{
  "n_layer": 8,
  "d_model": 768,
  "schedule": "wsd"
}
Each number is 128 + 32 x the weight over its row's rms, rounded and kept within 0 to 255. Layers, rows and columns count from 0. Numbers have three digits each. The size before them is the row's rms in percent of the matrix's.

# down: layer 3 MLP down (transposed), 3072x768, rms 0.0183, rows 630-698, columns 576-671
# up: layer 3 MLP up, 3072x768, rms 0.0223, rows 631-699, columns 576-671
down630 104:090154085119121058165141148097139141156138104122133145190167052128090096123088115152095129158097167149051132112138107165130088106119090095137088117074202114124152179067146097119106129111136101164109131174182163066120120109137152121099120122158123096127140128105153117161112087147110136113
up631 094:130093138127051102080126147153152124124158139143133147127135142122070178126126123137116137135129042148100088150153074193040144101059136109079170102149110142114091181129178136105087171125209160141146157153107141133171097084119209150116157148089154107143120141174226130125155118150222160160
down631 093:155133095122125170167165118127119064134058152167139187129128116091148160118116082112115119145142162101061093103102105192111146118105134132082156104143176112186121102163111144135133105147125117131152161130119096145090137145110145124094170157128155114122133076127155175096142130095136139155
up632 098:157109062138158166105097097087176109177182170149118125109136118152117128136179175131119126142100102102142131138167094126150189086117094094126109165114141050139095167208129129148072117154160113122160104071148148084134132127165130132136116092130187067057139144171165183083189168052078197198
down632 092:141173090185082151133127140160146157114138100110118175157148154143195105077096115116108106064137101129115126132138136075147132119133186146140069100192161164172090167141144176134144149135090114116108163174106128111086107179182092128096073119144126121133143085098190193136161106126124131143
up633 103:083128173156106153124107128150123107126175093109123156081138112101193114147124185169157105103144146138090122167152125139094104155133107128094055082048028125096078135127109141165162124158124084127132143153124078155134084135128158203175152084143119113163148132124150085136087131103187149112
down633 106:114143138183171188101186099141119179186110111095157155115056090125143109122178096089152058163074135112110105093123095107179092152120141157051179106125110125124095145152130125115107154127138074126159149104098085114072190114126114141133109140136106134128074141127195160100162111162151115165
up634 089:162119124164098133123121144140159107196119086094124052129145108177126114099123148178107111044103122119102130173137134103151165133095103173106154138132161147106143121125167113150136150112186137143199124139129164102138171105072106163066140120150075137085177131150191136127107137111125144139
down634 083:095139054214144156168129135135166084122117121125119102189148138106096119167129120152081088089114115174115118116093136151115141119123108154095183144139139137150130142117184074165133075125110122063135156151129093198180139141159099183118126119115019183092165212128088228076136175130160164236
up635 099:094174099097107061138176096161118141134141115105120109113154119124158148152143129127119160123191142131123114117148112106093101103159126144139128062064114052157106148122187131141091111101155113181172131159110140126138079153081118153098054101161146142104150118121091180097144095117118089118
down635 093:116193148137150140145082121107085099128119132089188173076161103152165138132101105145140125158098114068153168139071139113121112092112139187078078177140121141142173137128124045120109058125152115168122125059148155125088131143112122145170180131140166151090102133114147174159123114135142134160
up636 105:138138145113120052107177071132126098155149157084098131159165103144097169128164172086063111122101091118125116228099100092106138118057113147115120135182110132118114189152057149110131135133141163110136157156096145116113067124077146118146102086119096160131077100120199109114064162232111103092
down636 068:132158110125117102143144126111107125146122168173139117076110107126087168145110159133115123107117122114142132133000127141136154111150116110096133137118100118125132107143124144090138135155152153144119144114084129103149103128145141143125120131128101175088132128102123115138104113128152116120
up637 100:160118094130142091110150133132084108148126169124122154116149099133134134120166129125129150100107141121156115142161162132170153121113097194083193085200095112162141092183186157165139095087124180132178080176107121108131144079086088143172116211146160130101098132055073137132116128128138142076
down637 099:117143128134109193127133132127120144206126136120123142167133157143039112165135098144095148089173105115116102146111116150180136138128085090130164107127147126131127139055144119084096134165144061147087136059138112062132129115169130096140103151112164161105132186114124125139164142131200135118
up638 101:120166062149127105128141156128124192085148169120138117131192106148187160097122128152139123121096084150175069114141124103106170136098170127154095113115134134124048202140136170118178117166161136149126100137137134138094114099152162153180026107112145145163122122122130163056145109123111092097
down638 105:182104086219117116081092159114075123181070125110120102206067134163119113160147099141199083128161120135110110134113159102120102159141124162181144117157144125130168119133152103134156144144135124114103139202173117180113115084129092128101108079110090116125117146179173146161135155127145153156
up639 106:149118129181162194085139114126084145076109155123117153130146104149179085162108144139171090152129139142136073109112123167114126135164097118167081152154137055205095154121091104078167063086086124198140156135102130120121130147057100140119080154137180077141128107204099117090148090153074076138
down639 114:117155134124157150121136094064155205144130134117113127140100096134090101136169160144121145139108117114129101134088169072159115155083049058139145121130117146128144095148055154130132085133126060149143148139186144146144102154187109180190119145138155190171136169143122147128083147173196075126
up640 101:107096138151097158110119155136180209133145165098180150155143148103097143136125130208116139131203088096187095112178167079174125150080128108117104114137041203145076132111130148117143112131136129143131155067139133177194148071090160170052172184122176074146162191157221186078128120170166137093
down640 098:158169141193128094125114057132161132152140144140144097097141135117165089107120121117135165137093141089139159133111166176118130073153126142126102065150119141202137087148111139138082143161120170134155129064137133108073146107128150059173017149132090113082120106193151079139094158144150133125
up641 097:088108139122132123136147101119105199115165143189074094133105166093065125182085164109099081132151107182173125103138094165146163122132137200123161127117119174079071117121126178121149052138150116142125122116103163125150065159123090145071119121123113111107096193162168145085165119111131156116
down641 094:121178109108080175117137165133130126125185084060159115131124137140178154100096033071090187095150062117115150139145140158124123106143120126137113164105169128082125114149151134122100125164137121143132115140142114105061149147080124171159173130146091129127170072138125109146081174159131087091
up642 103:134094124169126153120136123148130133091162133152139157100110114170194135119102131135091136145185170064145086138154097099098207123108142161170114124067157217094111074155163146075169089128111096097124102186093185101075166217130086159149102078036122175088172158189172161115171121192063105139
down642 104:126190139116161123124152095188120113111096117125086161193116076142116153121178019111172168132138074185128150158124073118107113102194124112123095104196089118108115183151137113146097196158159107192128114108148164158153158083074167046166056098054093144127185054138164142118137111090153115130
up643 099:149161100181157202066127116122109222139167185129055060139146090144078129115146092153084180135154091129142073137151139084126172125086042104072152140083135115154095125133135132091132149136096152150121103140153192119131115094052119153157112124118152186128127164059177208174168068157096106138
down643 097:131092091117178111105154139138089170116079184107152146094123212153083138155080113162163063105113158136105091188164111106162104178134130186173133102148127110086163117126127120101079137101100122131116128109129133123107144152190159135158175127145166111104127149132100078045182124137203132105
up644 096:112139089114137167144112117117105138100148133123125111138136098103117130129164133106110142104109155154144169143154079098129076109162162180142170143166065146136103132108142187104161057153084094132126148122065137100080176092078091169086146081084137158136168189152127124039098137207124114141
down644 097:115145157096129111102164068149148157200120079139166131130140132132100101133104101136129106134135106181157117184148166130118127133128114152178185140122139114180130089114075135151140161128042100129132052118080151110112092108164095090158067164101123165074170120113138141175098161205102135114
up645 111:088122107145075142124129120137171152135092122168147101125167093140103114138120135126090150125130099177122112170114130150185184089143092148167162163164077037146116132164115136115128128135110095126107131209114098095134091148097154162177077121120098157153137129126069234148173092137147078121
down645 111:134125138216108155096128161143115164166118136149116094207110162161137168157090105176152099085157104117163161106115093141100164064151087138205090135137134123190197103159123135069078134176088197173160166119100149138108110118131127076206077135104127111137161110171174098108139121088091098123
up646 091:112156137109143136114127078139208224122077100104139175153148089146120100148144170135143119110097146153150148118141124139129099138075132134158116046199114196158093115107118149079083110095131102114153101168096139110134132074110109193138140089150115139165163118100102157053107101147137135114
down646 086:140089131115168125132152169129160057121207096224163142100126166078143153094063116130071151154163207115146139118142112103141093134178124139134115162050079132075117104171137153147124171140158182077127142090105108097107139164153165087176148115140134117150136200192167138130105141105141088107
up647 095:121150123110108110111080127102126176117179167108109132094139136113128104152174174133186116124133126126120182181104078130153104149106138097122076169166142148085104124132168176158106093080077122133167120142143089177101144162130120161125118062164147124169103117072138154110137148157149071058
down647 093:137141138200110157116117156143092164139072162095137164120129117084105168177136093095081112094184135118145087138120170150166179079142068152130142107132170113155109106085089133106185048150162170078084156141114139081206099159134146157132084185113161152050171139130039116102117123115161170146
up648 085:089157166158149012116150094093073143124183107149158200127157142127116087056184132068121126063127145168165100148132116128143191131137087178135143131121170128122081143106186137108154080150094167153157109068120140128121115125086131140143086102104079159087085122064132169156054075071096162077
down648 081:104135122120153122096085121143187088132168193123138114163080100147193106084119157081173145151027164097159128098085081107113105170167145089079124067097169127100090138123114161150087149164177171160127125143134180057159075093181131134171096157115139147118108164073120104120124167146118111125
up649 100:075129127093188142141153104092146096098143133182126114097161138145112135104090111111143134132101122131101144165153079074164139114147124147128218113059140152142124168153067078107149191181099146117187110081111104105145096152131088112156156119112119144076108150187103113117079128142133115071
down649 095:124122089090141126151142142043116100121100096185078068137031106141141133134074108127149129151156132097128149122164153127100081047088074162121135138170080193109127089105109092152217118125130127088104119147114131120108154167112158134162186094127174142168128143126106076099162124090138131145
up650 100:146124105214119114173150094094159139173131163127157056130163044087133148092114129124143142113140081134124155052135133120198156132149095178154127119123116130109107144118153148148109121104131171081110141161112132130132126074126141196112056095155096138116133129094105143121108131066181091143
down650 102:124124139127159152123128085124134148196105109073104087129110153082136144131130093073054105120107077124147089134149134127094127090100189074158115117138087132159086135126108086095130100152145087135135119171117172124070115065103048113130181204179174131124125139107104115134182142146120141069
up651 111:114140122110092153105148146105143091114171089134101087124146108132134124098046187189089144103181123115103161115137097127139147086153103129106121180125107093147068166162075144183148086137130110155127145119112141080099157136150113164120132085087115131150106201125136115157130131121125105162
down651 119:112116113028107099110119133173120119132163141156086162113134134121086110106079174146124101092125113114146120125162093102100117109131103101132117112105124075131125175183189056129108121116104083165154109117178160121082122129104153117117148125142083125053131140067142129119134099138110107130
up652 099:122114084111184088145177147117120172104092178120144120064087075215167159144213124101153140125149109120126087155111177080133132096152080141138150118089155096133102144153149116064134164187090114135078062120094104126177132137124100129118177088059111192074183149121187135120123115116137184179
down652 070:132154106210072106136174127125144123150132066186139102153096130107151142133123130115120161104084124144150143097000124104159124121155138124162143156131141122115101126125115141088139163123130132107127186124109101164111130153075166122153057101107107135124110135081149115160081164161148083125
up653 098:103077100182130126061154095142101121062118111086111127061143138136186129159140149131122123126124143085177109132156183129120163127135150111039114091068138154145114118175145160122132125165155164150130168179087145134110115151109123236136112142122201104122122114112088102112135170129151147148
down653 095:148141168103097123111120131130158084176088078150103138158145085158104168123124082094120123125192105132140137128142161077150137163157139102147135138192139093112105177144108126149119129131090104162100136079117135112116105138137163110144135153111129106095164136105166182148110104111127112052
up654 090:120104101178190143145122067139134101171112146159127174141159139137113099129153113159096103035142146105075096149159147116117165124111158166218156096099149172202138183154173076088146119110161127110127110165154121133143161057168127158073077145124120159077129133157211142113132146115108167145
down654 080:178119088142103123190157127087118105116144136153142080110118142048159146169100154142155122148106116132133151136139157113133140093141097127112093151153130098158084142101066155191171052133121096096125163122130119098112078201083187107177132095109049109129174166093119141169091151191148165123
up655 095:116139118152172162104143146154111151119076065126158162136174126142110161126179218162146107108168058151177112163167103148039186123112162127109127138111159136120141136123137179145133093106114184134127146073142160110164090157144131131103103105058191111126122181154138217184205216066102102096
down655 095:107118105137134144105129140058124120134165106063144135113157057099170110110106159108152167096131161100118136178120106166142131117158153056178171116146149110097140114149104104167114100134113091121087177098109152153106172104110128143140149150167178085144127150151136080104080099164089076112
up656 099:153162115161100152102170081103159178164079139159146151145167159111047128135086091134136167131121112182122167133165160090190134182124091154125221093155123145110143157130056182117129168150163094150168180165138120114114165103070119125138049114168124159060098116124136172120115139091134063119
down656 099:095138083177206124091128092081121100188150135160080118119114148148163106117159096094104117153125154133127158091150102123110171168181138155201190164126175100158137148217074107158089176191134134188129143160144149123096085156118154081163117074155111105086139115099136163113164180155100143125
up657 100:139144108145153133087159204150148164172105107139127159134134127174148149195109174143129134109126134140161108115176138120124148049135135121118126092177056114138148119151126149129138134140104088097123128041121171081148157060075125146182141142180204114171107167116126172097150177160141172149
down657 103:161128108142188163155149146111089117109131141128107153172132127158166125133119147100128119153104087146096162120135177168152120143151177134130049115117122131131143126132091073135141105097144142114108164180116052129122108120097119165132104042113140121116179179149040157109104159091150185100
up658 101:144125129089124155079165160097119141083176169168124103074153147146114174085131134159071111132133094128136137131108101129072129077116122122115108075110095160133144129136078070109181109180107152133149145171135113088150142174081127087121120178134134159173168151121197149090201105151078110118
down658 096:144144133121145123107143138178151162078090141139163105153124115176120197135153107127118081083138137175139099127093089139113111139124116146159144093178170127091155054156140118129183174093153201144154144194100128114129248131138169196187175145156165131097132148142155139107132157156105117162
up659 098:168167120162127141110131058159088114111103099148117151132119060095155155110156131105145118160122102176111132149149174100121160150104110190139158133108067145132158119132104047123085093135173119126118083140052114120147122132134198091173134070113079144160137102139157084133128050106047115123
down659 100:104139083070181136147098122151146118145100119148128112107095149116133116108160134126151100115152084080130091152141203066127128151154126160081126169063173144099070069155113118123198142117074080092106108166141123139101102133111164113182133134089096125066107113114091062137160127099103116136
up660 102:106152128077145142103127136132142098097142174104155106138109096152120136094097126167138174193105137178088124071130046097098176099081073195110185156105090128126083141167144139148052153181145095077159124078055127101122096096166161136125094110127137148117196172196127116056056161139134139104
down660 105:178159158156165162141050123092114126174082081090141150137134081139093084104097191107179141133123148096107135132111120157151092110136135093207119136119136149068120094160125120076078146135193157107094177080137155154134084128080057128146146172154183118188158175167130130096103122144151141155
up661 107:119157155101130157112128088124144115172166161068161117126113129114117151154107119163127067122150111153187146124153099099148135134037149101138142128124090117161157131150140127096088126158115146060209115125142057149097103178096125103166065122137127096037112184078181089092079186156135190116
down661 113:143110130054105169078085124154122152088122124063105095086121174070059092184189109111205113137084108096114122115136092089128088111136178112194117139150097096115117147106166107133110144132136125114133147142159121180146159116114150147076113142093074179128129166136119157134170162123164150109
up662 101:128087156081087171127117104088121103151097142152116136177148166148055138076128068124158154134193132072198128083152126073178102120128096163098140152085079116120103143177135101121144136121110142106120106092130105151124088166102101103093081076123130150121089172124138150145095109179093160151
down662 103:201171098161114154126105115116132108080122120100110188143132131151104180119120127112117117096072184115151132130118145174119074070127158164119201109146143209138100085137206131143151113109126146114152109099099164118151184132156177157130183148177143104115119202132112132137134051164163075130
up663 101:085146131101080110101166133100136122145140174157143092130152101111183142085096129145115151065149120117171099084131171145137089127132063150097111142082028115120134143117158187105120167114134141101090123146095092102056110114155128110125075104144148096137080136144085139052112072118153104094
down663 105:075124152171132117104155000146129146123198088092102167137115151172151106137099067128117104046122107116091133136145121167128116183104119092133176151137067134113111131130143084173126136090151117096120066102144103166155084106149082151137103147154203114121179161141127133110148122161096090105
up664 105:125147141107112052112135105082147132115136151129113142133158115158163136102185143110114158107169148176119120126150097137102142133158078170106154164147108150137143171102113174111127123096083178124162142178142196128073090099108155108119069155104137101097111093093143124101075098191089117146
down664 111:133130145117109106182083158086080169047144118097127144229153179173165152118124133084143176074158176103174164103112144068170154114082139182095159169108134127119153101107145093174108144125175162086129153105094202081123120157071080139071108141121157065098135127109128106144146117128115119181
up665 093:167167132097195161106132115159143131156124099120155100082160132105144167080161165095112141146111156109154092164136127122082126151143090105075128102147105110152163181200130139096154165071117146163136137066116101154057142125097141152209100141144138123133165130132181117103046146126139144119
down665 087:130111106078107150122134110151154118078164164102090178124072071153132106083161127096126176108113164132117134178106102130143113137071118142144094092096165161090099129134173119149089133098129115118051152177186144172126132080135126077126149170092157093066121157096151190107116156117192121092
up666 101:100134134062136121154126174114107153056121138108075154102186144092104118169099174160196153108088100116119127095126093110153122122076090164139115130151141122110185132124071141020113170100067087153084156094158114107165115149110058205141128108116092151111104148145075086097116106107128053133
down666 103:164120130132165158079198121082154133127149109096140080139145120116064146160156100111099091129141157176139143141122150177117158115098081139118170144166159130145099094194087056133118102107135132128125135141103093231159154115137093105126109227117198111136061161163136126136127147175079126102
up667 089:096102137176164127122174159139135124128130169124133116201145122131112090146133128125118137089166141137090121158139154131070169087174120132122118142081103143165153136148121096158120126152123145175113083153123154160120139144211097100161141106174043147101185165125169134150089164047131150131
down667 084:125119118067095125097176127153145148117156100145135134171113125151171156101093101135131134123125087176169147090157094115114153071103172103152117074156135145112152151149132176057127159064126134141100127083116094110125153146073125158144116134148224093131094112155080139073141126173119088148
up668 105:136184131128124077134123118127074140086121171139109152179152155128130135157146141116089110167089178137125145174136145053122130103102070152113131092111046151160161143138058140113115075146133120124141156152127130098139099118111151128145154124105111127093074103135159122075096131117152121109
down668 115:124116133156152184161160114122143115138112114133148113111117113122137152104084129122101133110117157120156196112153086136127192106121139150115137166141110166107141135149166173127063124105186207143165104133158136102178138098091190165117118119120081110105111144151138117106134146092079158137
up669 083:097127118149130164136126095116073212125137157131116118172120123128141140084141122121192075095158130151118120132147165160192114124115094203162105153100157122137087124119149153135110138159158146126132107132137164117113126078170152092154129111082112125120137179099169199153150100042136116143
down669 081:090150147136093091119130171138142126173146125150062099178123123127127146124122234141115179114100165117126158159152089084148103074139069199083172129105171105123131143126098140112137095159144149102145100096113177101091125080160115086130119132122125156141184156101131089101195181103176118163
up670 104:107138116120129095143147096093123086080148156095102108070130043205145151123132122137095127149113133116115160142140086126125092102082128098090139145182110045152134130154125093160115097096098160128144101178109100100110099089103121166120133039150125101125117133126108129203172127126161146068
down670 106:112136147128095159154082098129074141119094079149112108087137119173139107110143174098083157102147117133076103071138082124185178091122157152115140105107114151165143086148144084121120149151128231184162047130133115118144187161123098073128164151051053108192103125133155126134098154178096146086
up671 091:136060137153101127134094132109112151160134180158107140167105119192137162082133116110099082081157164116091114134156141136107167103101141141138173119078142149123123155132161145116144155122132158123160156110065120078097114141111095108156100167139053144139092122092146132139120066171063156133
down671 092:133112137166101140120116119110120070138145127131135093178113096164155113107122077147136167117123151113166152121134114160177145095156155160156072118136158115133089099109122155146090127118196068134093116120140145130143120086116165122165084180109110121034121104069177075213135196125156117126
up672 220:125165048095179142095185134095133155126116158091146188146110082131129115166167157112106131078057112130119114181093125116143166159118105152137096152126147158162097131200102140117109150088147140132125117149077136082116098124113099158152114160131087164102123119097158171085091141156142143110
down672 077:127158136092165111120182133124126110151134117134125117142089135145140148121129114121108125109130121138144137129000120134133133150134127112128115128107112124142143136175113119127138148122128120124110143138082149115128112125115136141135108133122107144118124128121151114123084125139124121122
up673 100:104158142073118111214093138130106168137167116158085127121147143155159148118116178167175155094042126121096051083150124089137144129126136142073131056108133089102143135117095101076171159106144101173157170108141150107099129119122115177130121073162102101156100126111146143124099130187108112054
down673 100:077066145160115146105113145109058178166108180129080095143168129113101134082103152148129162118160134066125153130148134102163187119111101150149084127095129110132109170136079094129121089159100129134161151082162181128099108156097170115165132097145115125129171064166153109120145077137152163123
up674 106:131075105112113131095125114089076169124164152069113063083164122148085179077141213102169113126138116188219108120121136132148192091114169132075108113156092152135091176138135091094146193105124157137108164193115115155121193151145100132139139152174095069110137183119079115136102097146148089151
down674 113:161083189135151118113138103131148150090115123180076146145129111178138193103132071094143112163125103133115083095121108124134117185074126184074171170109109144096119058082096108103163169162116169054136110087163092102092148100145146151157091131127098151126036130137141147126145116134161152124
up675 101:100133131087091092124122147105121124151155114151135173121181106107159136112187164149139162141098162152150118133133213067152114102100119134073157112127100090110050142113084197049137147143131091100149131120140134056144106129156147121142141104147141108130045112178184172121157139096099094100
down675 105:161149040116153102095147128072103137140143094191124092160118126145082140089095112094188136122122132116155114108135098117158115158197208100106176156119113150142084109131178110098126142134123143152086145120112166124113125104142103061143110109113183106145067122087158073137097148193165206176
up676 100:156156080127041122172159078185168157119140144147152140124131175111105116152143131119151144156110073149115158102177118121121083143122151077109090085063099129126076085182151179117154096173139105089073147192125090093140132106086113127131118149118079151131120159149135181118184142126095110102
down676 100:099154114179111126089115093194160142149054141120095147126132149085173120078099144186098095094116156115157173183125144107193117091148122128169116129125140127085125142081109158180100146137101142156106113077121124136103185136173107132136115138139163158084145136112117215118134109139145085159
up677 105:086166115113124037085118147128129131104175114142092112183197113098184123128151161141133147152133112197130143132133202163071155167189108130179157111153106180130132145099137116107052094133100109113107131133092152056076151100102153090101113119092108112182107130095191160111140115170136112145
down677 110:125124153139072148158190096129104105138112161126120112136130111124163159144092138096139135145149086219058117121130150108105152127162139142078090132185122152149104151131146140141164092104120119146111091100181169100092130150109151124126046100141167116060163061071160122160126176149104121171
up678 087:091086097197172118094121149142118155119104191119082091165113161108100103218149077176084174090149164165132133174171129094094112106214156111109159166077132155094150159108155112109093093119169176137139122098101143139116134097098168113199146125106084096112109136117184155112135122152155127178
down678 085:153144118094123108140130104092151148072103173147113124143156210131100080110139142089113133094174085120116116131116134164142127110137125194093117147131124118074130142160117175113117142174172093193160155130103170103069121147087132133176155122085133108126099118136129111080164071157155115089
up679 102:114142148060144086101108116114129132141144108131099117120127114130179126133157091112099136087075145217140123104155067130103068113116144123157104083147148117173170159137119077138116071166093064130109099140123124050137174119119107119098085100060090147098125119107094164128114169157082155138
down679 100:136150082165133149117119037148148100135110112131180089157129087153113118159130115173161149087124144069174154150124205169132099107146151147147111074172139149124115102071094128162132110155118098107135096099178085134121064070174173090176104115141151137130168121113137182075092189125152117146
up680 101:125115101121108112093153182159066179100121133115081083167167135129101134107154152147176123125099109154179113081134092110096131115139062154084145128146145161140123139142133117148088156184101133122175165149123137087112146192174152125076131174128175104135120165109151147083183212156167092070
down680 094:129132077089168113145058099136137177098141103122167132135115134154103107104099115083112131218152149111125104150110149228158076161118134153089119163060137120110155137134100178103174151121089151065150202099072130148163154145097162121131080124086124123105160153146071084100102129118122167119
up681 100:149080060160093144131154081137108121132117190087091094144143135146132152165077146156112126108124114128171141127138093122118098196111175174100172132104162070169139156148133079101151153153167147112152091149116180069085146140165148182176169115140105130110092197178093126114169154135132147162
down681 101:116129093124087109182174158162135100116141101100087155183118109146129175138111180163113145137151161127110145135143117081164157132117159109110119080086138073157145120111196062049078132127075195133129091147128138047103130133131124154154098138130104170122154135114137140139075118121124085136
up682 104:181135158175156102112157124128131169127109125081126145131133090133088154114101118105119098126112145110157166137114141105134157130103114162177130074175145109172117164077146110082145118096164112090105166160113119143120120131072191103146123142057144141118163155104137135138154137162113144121
down682 109:178092054105085070147188113113172141158180135107095105113197108138083103079163145109134067114039123122182170150104134095146150117128121122156138134203140150078135083104177158186078113070194112102121161155114130098174087068117216095122098119085097076074163140126128156136155138078104077085
up683 107:144139086140151138176132119146154135105175090122157096106155134099085153142103118185170167159147132134146118165138091145141092149140119112098174133092073103116114167133136121104150154154145131102105143151106088148126081150104186108110135094086081138119130091106170118224124084059149178154
down683 109:151150122133164131122144092192132096130125049128102170153177180176130120109116104124111165088116104110167127199128170124135108078220133152171147105126166142106141130127167073131109082166095128153167133097128224161163178072147117133123133141107113182120158130086118099142027110117157083141
up684 101:195134176106075143158157128171096104115111132098131159130126171122096108075175051130142105161138094138132107134164125159107154143137122144130159100162046170160091141155060162129139177139121133119150106115151130083132166169107145111181118147131163137139151150113172156133119094156112110146
down684 104:174114135163115108169142130121161144145123117137160141103094142111133158150113117155139146152172108142137158166150145214117171100137120136132073095121111189143121096173177123133140129159196107123112126147089111136139119153129205100136171127126110189098129165119122121109076176168137161096
up685 093:097128113139063171115129077150124136119070140114141108135128160143130120201115097201104158095132096129120105114192133099152179156063150121157218151092150092151150067127193138083108170104124184117179159169161137156112159086113158138125108134157172108109087117133176143175130147158129127152
down685 092:138107126166131157123068119158103117130101136109173117183111165104097088174146138132115120114032091126142145179126136137152159151126153127110126116135125145147140078135115147175130097112153111116130118158157117146081121153139158163148193147144081113126116127184083210160135156101198187104
up686 100:136115075152134119080122109076128104078120141121152115155152077146169164103154153154153137106144218201204107181147142139158122138074112115107116141078074087094110135121096165140102142103124095095122145170052164156163148150133109124074135065078110176144126115100095116150115074084125182149
down686 101:096122101155158124160060116152180140099154143112119164103132104113083111104149105105187101096117132178088129156125142110114157149141158145069164108156107128177058085138170125112128094147122123156179045077167109056111138124133150165147128098162126162088123069184151187093142101163127180218
up687 095:110113085113029111138166134140178173118115111100148070169096120158136108095131110109143092106182063121118102117137129105171140108082096160167071111187080083176101179161158126119114108188113081111097097118088170149108131186068130119183119130116148103096105193023084151168155088173197088142
down687 090:129136162163198208096048081064134117189142198098115218172124114069123092117175133126180148166068137133124084135108137129088073096118167118140140078158147115194127145110147190132114144110115147140112104104093071142151120107100130144128112131153122140116079173144143107088175148055107120122
up688 096:081118072166089094106172135135160151146101107158156161122179166161154162143101150111196084134141112112172136123169144152090103093132117147172156132132075128128154151164074130116119164103094091078134172155052112103107091149151083145117101106198088060097151117090127063154135185118163156163
down688 094:123105073136176130169132149132114158133124129118066123153139084146141109142091116080126160117185129122146098156100162102178150076108160081180084051081148122146155172093168087174139176114030091082106147160086155109132119114153097072080125128127145161085162117138125102173090127123068155105
up689 097:093134065199170156118147070157147134136131180093138061114134095135078128096117122180097072088140131116160117168161123112162148141153156117101130146082111135134199150135141103046137117067153170110154143208104128176136097140148172130115131152119106093141126148135179213119116106168121089188
down689 098:156151118073061133131135143140111139086099125188147125149158125128095131125106095066178079109111104110107090157187132175075107139136129106116118136074141128081093090161106161126140092148147104161112109099082095168154129184105170128174067141074088100111112134124114119160139103115126157069
up690 098:147130151125086148138118101146137134069126196126132098124163144138145172093128105129200158089115128092146017123145122114201114122148145094121153124198115081148148133183131141113142113067089101170188092114143174113119118152152142143158147132135130059146165192137063162097101155124113090167
down690 100:125110074146169176135153126092133114111108129200097125139092131167145119136208128141128099058131133125123086073141138158175110091095084144136144162118122148132106082078139130203059118159063132116144147150117155117113179166148135162153118136162115142131103093098076128128180110128110125130
up691 099:108112088191134158119111117140113159134088137074136119132134103142187134126142155174134122141101159195142130168109137139147128120079152130122132153131142141172134136175166113081097169109110164133201193163104121126110133097127136144071138123154126144094074098197090142136128074090149181124
down691 100:123112133148124148150127128152118147202136113152144105091134137133164198134109123089124193148131123068164095138158120097104126121201163169154154140147134105155113130144126104075150141166150156107148156105163155072178159137141126107187109155174095120128120134144168123114136129117059107184
up692 094:073133094146162143143189112038123104121084125116105103106111129133119111146162148110112051126124193132141172103161099202131137099177117137153166120114136105092139130110082148099113167157133135120179161134139124182132115118084147113115143104117163135157096210191130156139117121132220085157
down692 090:146139112132110179107167137168146143120104075105143172081112175111084182106096155087134106130109162136113177092162141058163119157116186080152131137069112133059101133119154127154225115068152153090127095166123110068109189134175135140150202132099157075140161133148108132174125108130129112182
up693 098:128173102167089080100154069144146173180063143136135141137124147116125123155175183148181088082133086097117166170127136102154169111055143082159142094113107103161086152104148188132060156074137147108124189100133166109170090163157137127118141101178138105131108126140157159151176094131161167156
down693 096:150104093092090132137198166111118088135101128117102123131133138108186198077114100148168136103118117146190137167132159179074084151150097114135089143135118137163131107116107086155108090145076156168065110083111129131099118132141149128135219130121093118150154241088095120163144085082154184155
up694 100:126214128130107149139087123107080159065137168118141198137146119173151118061174152129162099075116131146144154177120152098131104111126095134081146115096140175126129117164146180156168159112063111129155141146101142141067167146142171097168126137096141143056087100178092196108084115120127151146
down694 102:115128160183106102114118117123062150157155108129046124135122129183110138133152130144120169122128175163148105110154166041103137154093070119039122133087128133170152084128172123144200076049136170131200098206102123181118145142145083089130156118145081101089145092198072148118115146153121092090
up695 090:113173134156101172138130098144145188203123134131122066137174124152125162131085154144162137065146068146120147143140130145166160139152107153194196155140161090122124114163140123085121117179107131198113115076059087082139078106152158126114120105169086103091150152124158117085132187086136071133
down695 092:094117080175125122161104175159094192065146134077087199137139178140086042120115102172151180136139099122172124115143101121163090089126122118134168116128175076106139155137131100130121135147117128077200143099129131098092104187120112157144181073113147117108127104156128093079121122169183108097
up696 090:114110078141093137123109079147177166162080203105098180166153149144077106156144098172157154101136152108133119158185128069106148108117174119187190129117188134105086142154175070098079121055163173101161176073177131156099128112100184173128098091152148186141060122186151189122149188111160126183
down696 092:125128140127177121132188154121099126148159164126093142125116115138089094072140158188157117177127072160106124116146047185198145107148081142126073119132127076106110176126085178154078120109121108113110113120169162144103148092175193151118102113103150084145177110118097180076155123187159143114
up697 105:118110142146093125091142161120161146131165189195072109140110124166090127147170156164173093157118182119122144069151070144144118111154141134113133124122142125102112118081115156058171127131122108130100164139102148088100145118115157135137099182138177066100121136134123221118153155119092145158
down697 110:128158100174070128061165118152126101190074125150110128107150138126139130108110143106165121103116137143119224112112115132114100123149108115164208119134157146144131139143141132159142170142161090128106143117069160124100085135154064140205105106139125152143127125163110111110070123084143171103
up698 103:098165141219070175087159084135151153108070097051161095091118137126100173126121079183098104114115124147170146192164147139136136140138147127129159141131093189153133156115162106089182108115106118161156145116110124134127144100129084116142137173119128091036138184068098171107111097172177117131
down698 105:104136138148086113091114059132174096149089143114100133180141052134116102133122114083140134075133141147120116107127104115132131142130161113118170103159142162161116145080151135120131136168149097168150041073113140154142118164203130097095114148112122133070094177108144170080109126131171111102
up699 099:127087097181083111100157136086169197130180124130126084078153086148139129078070108145148113125163114160061079175163128155202152058130142138115147166146118097133118114156110097103174101048117069068129150083147148143120143120097100129176155082157119171117154161093133109123139067119143132145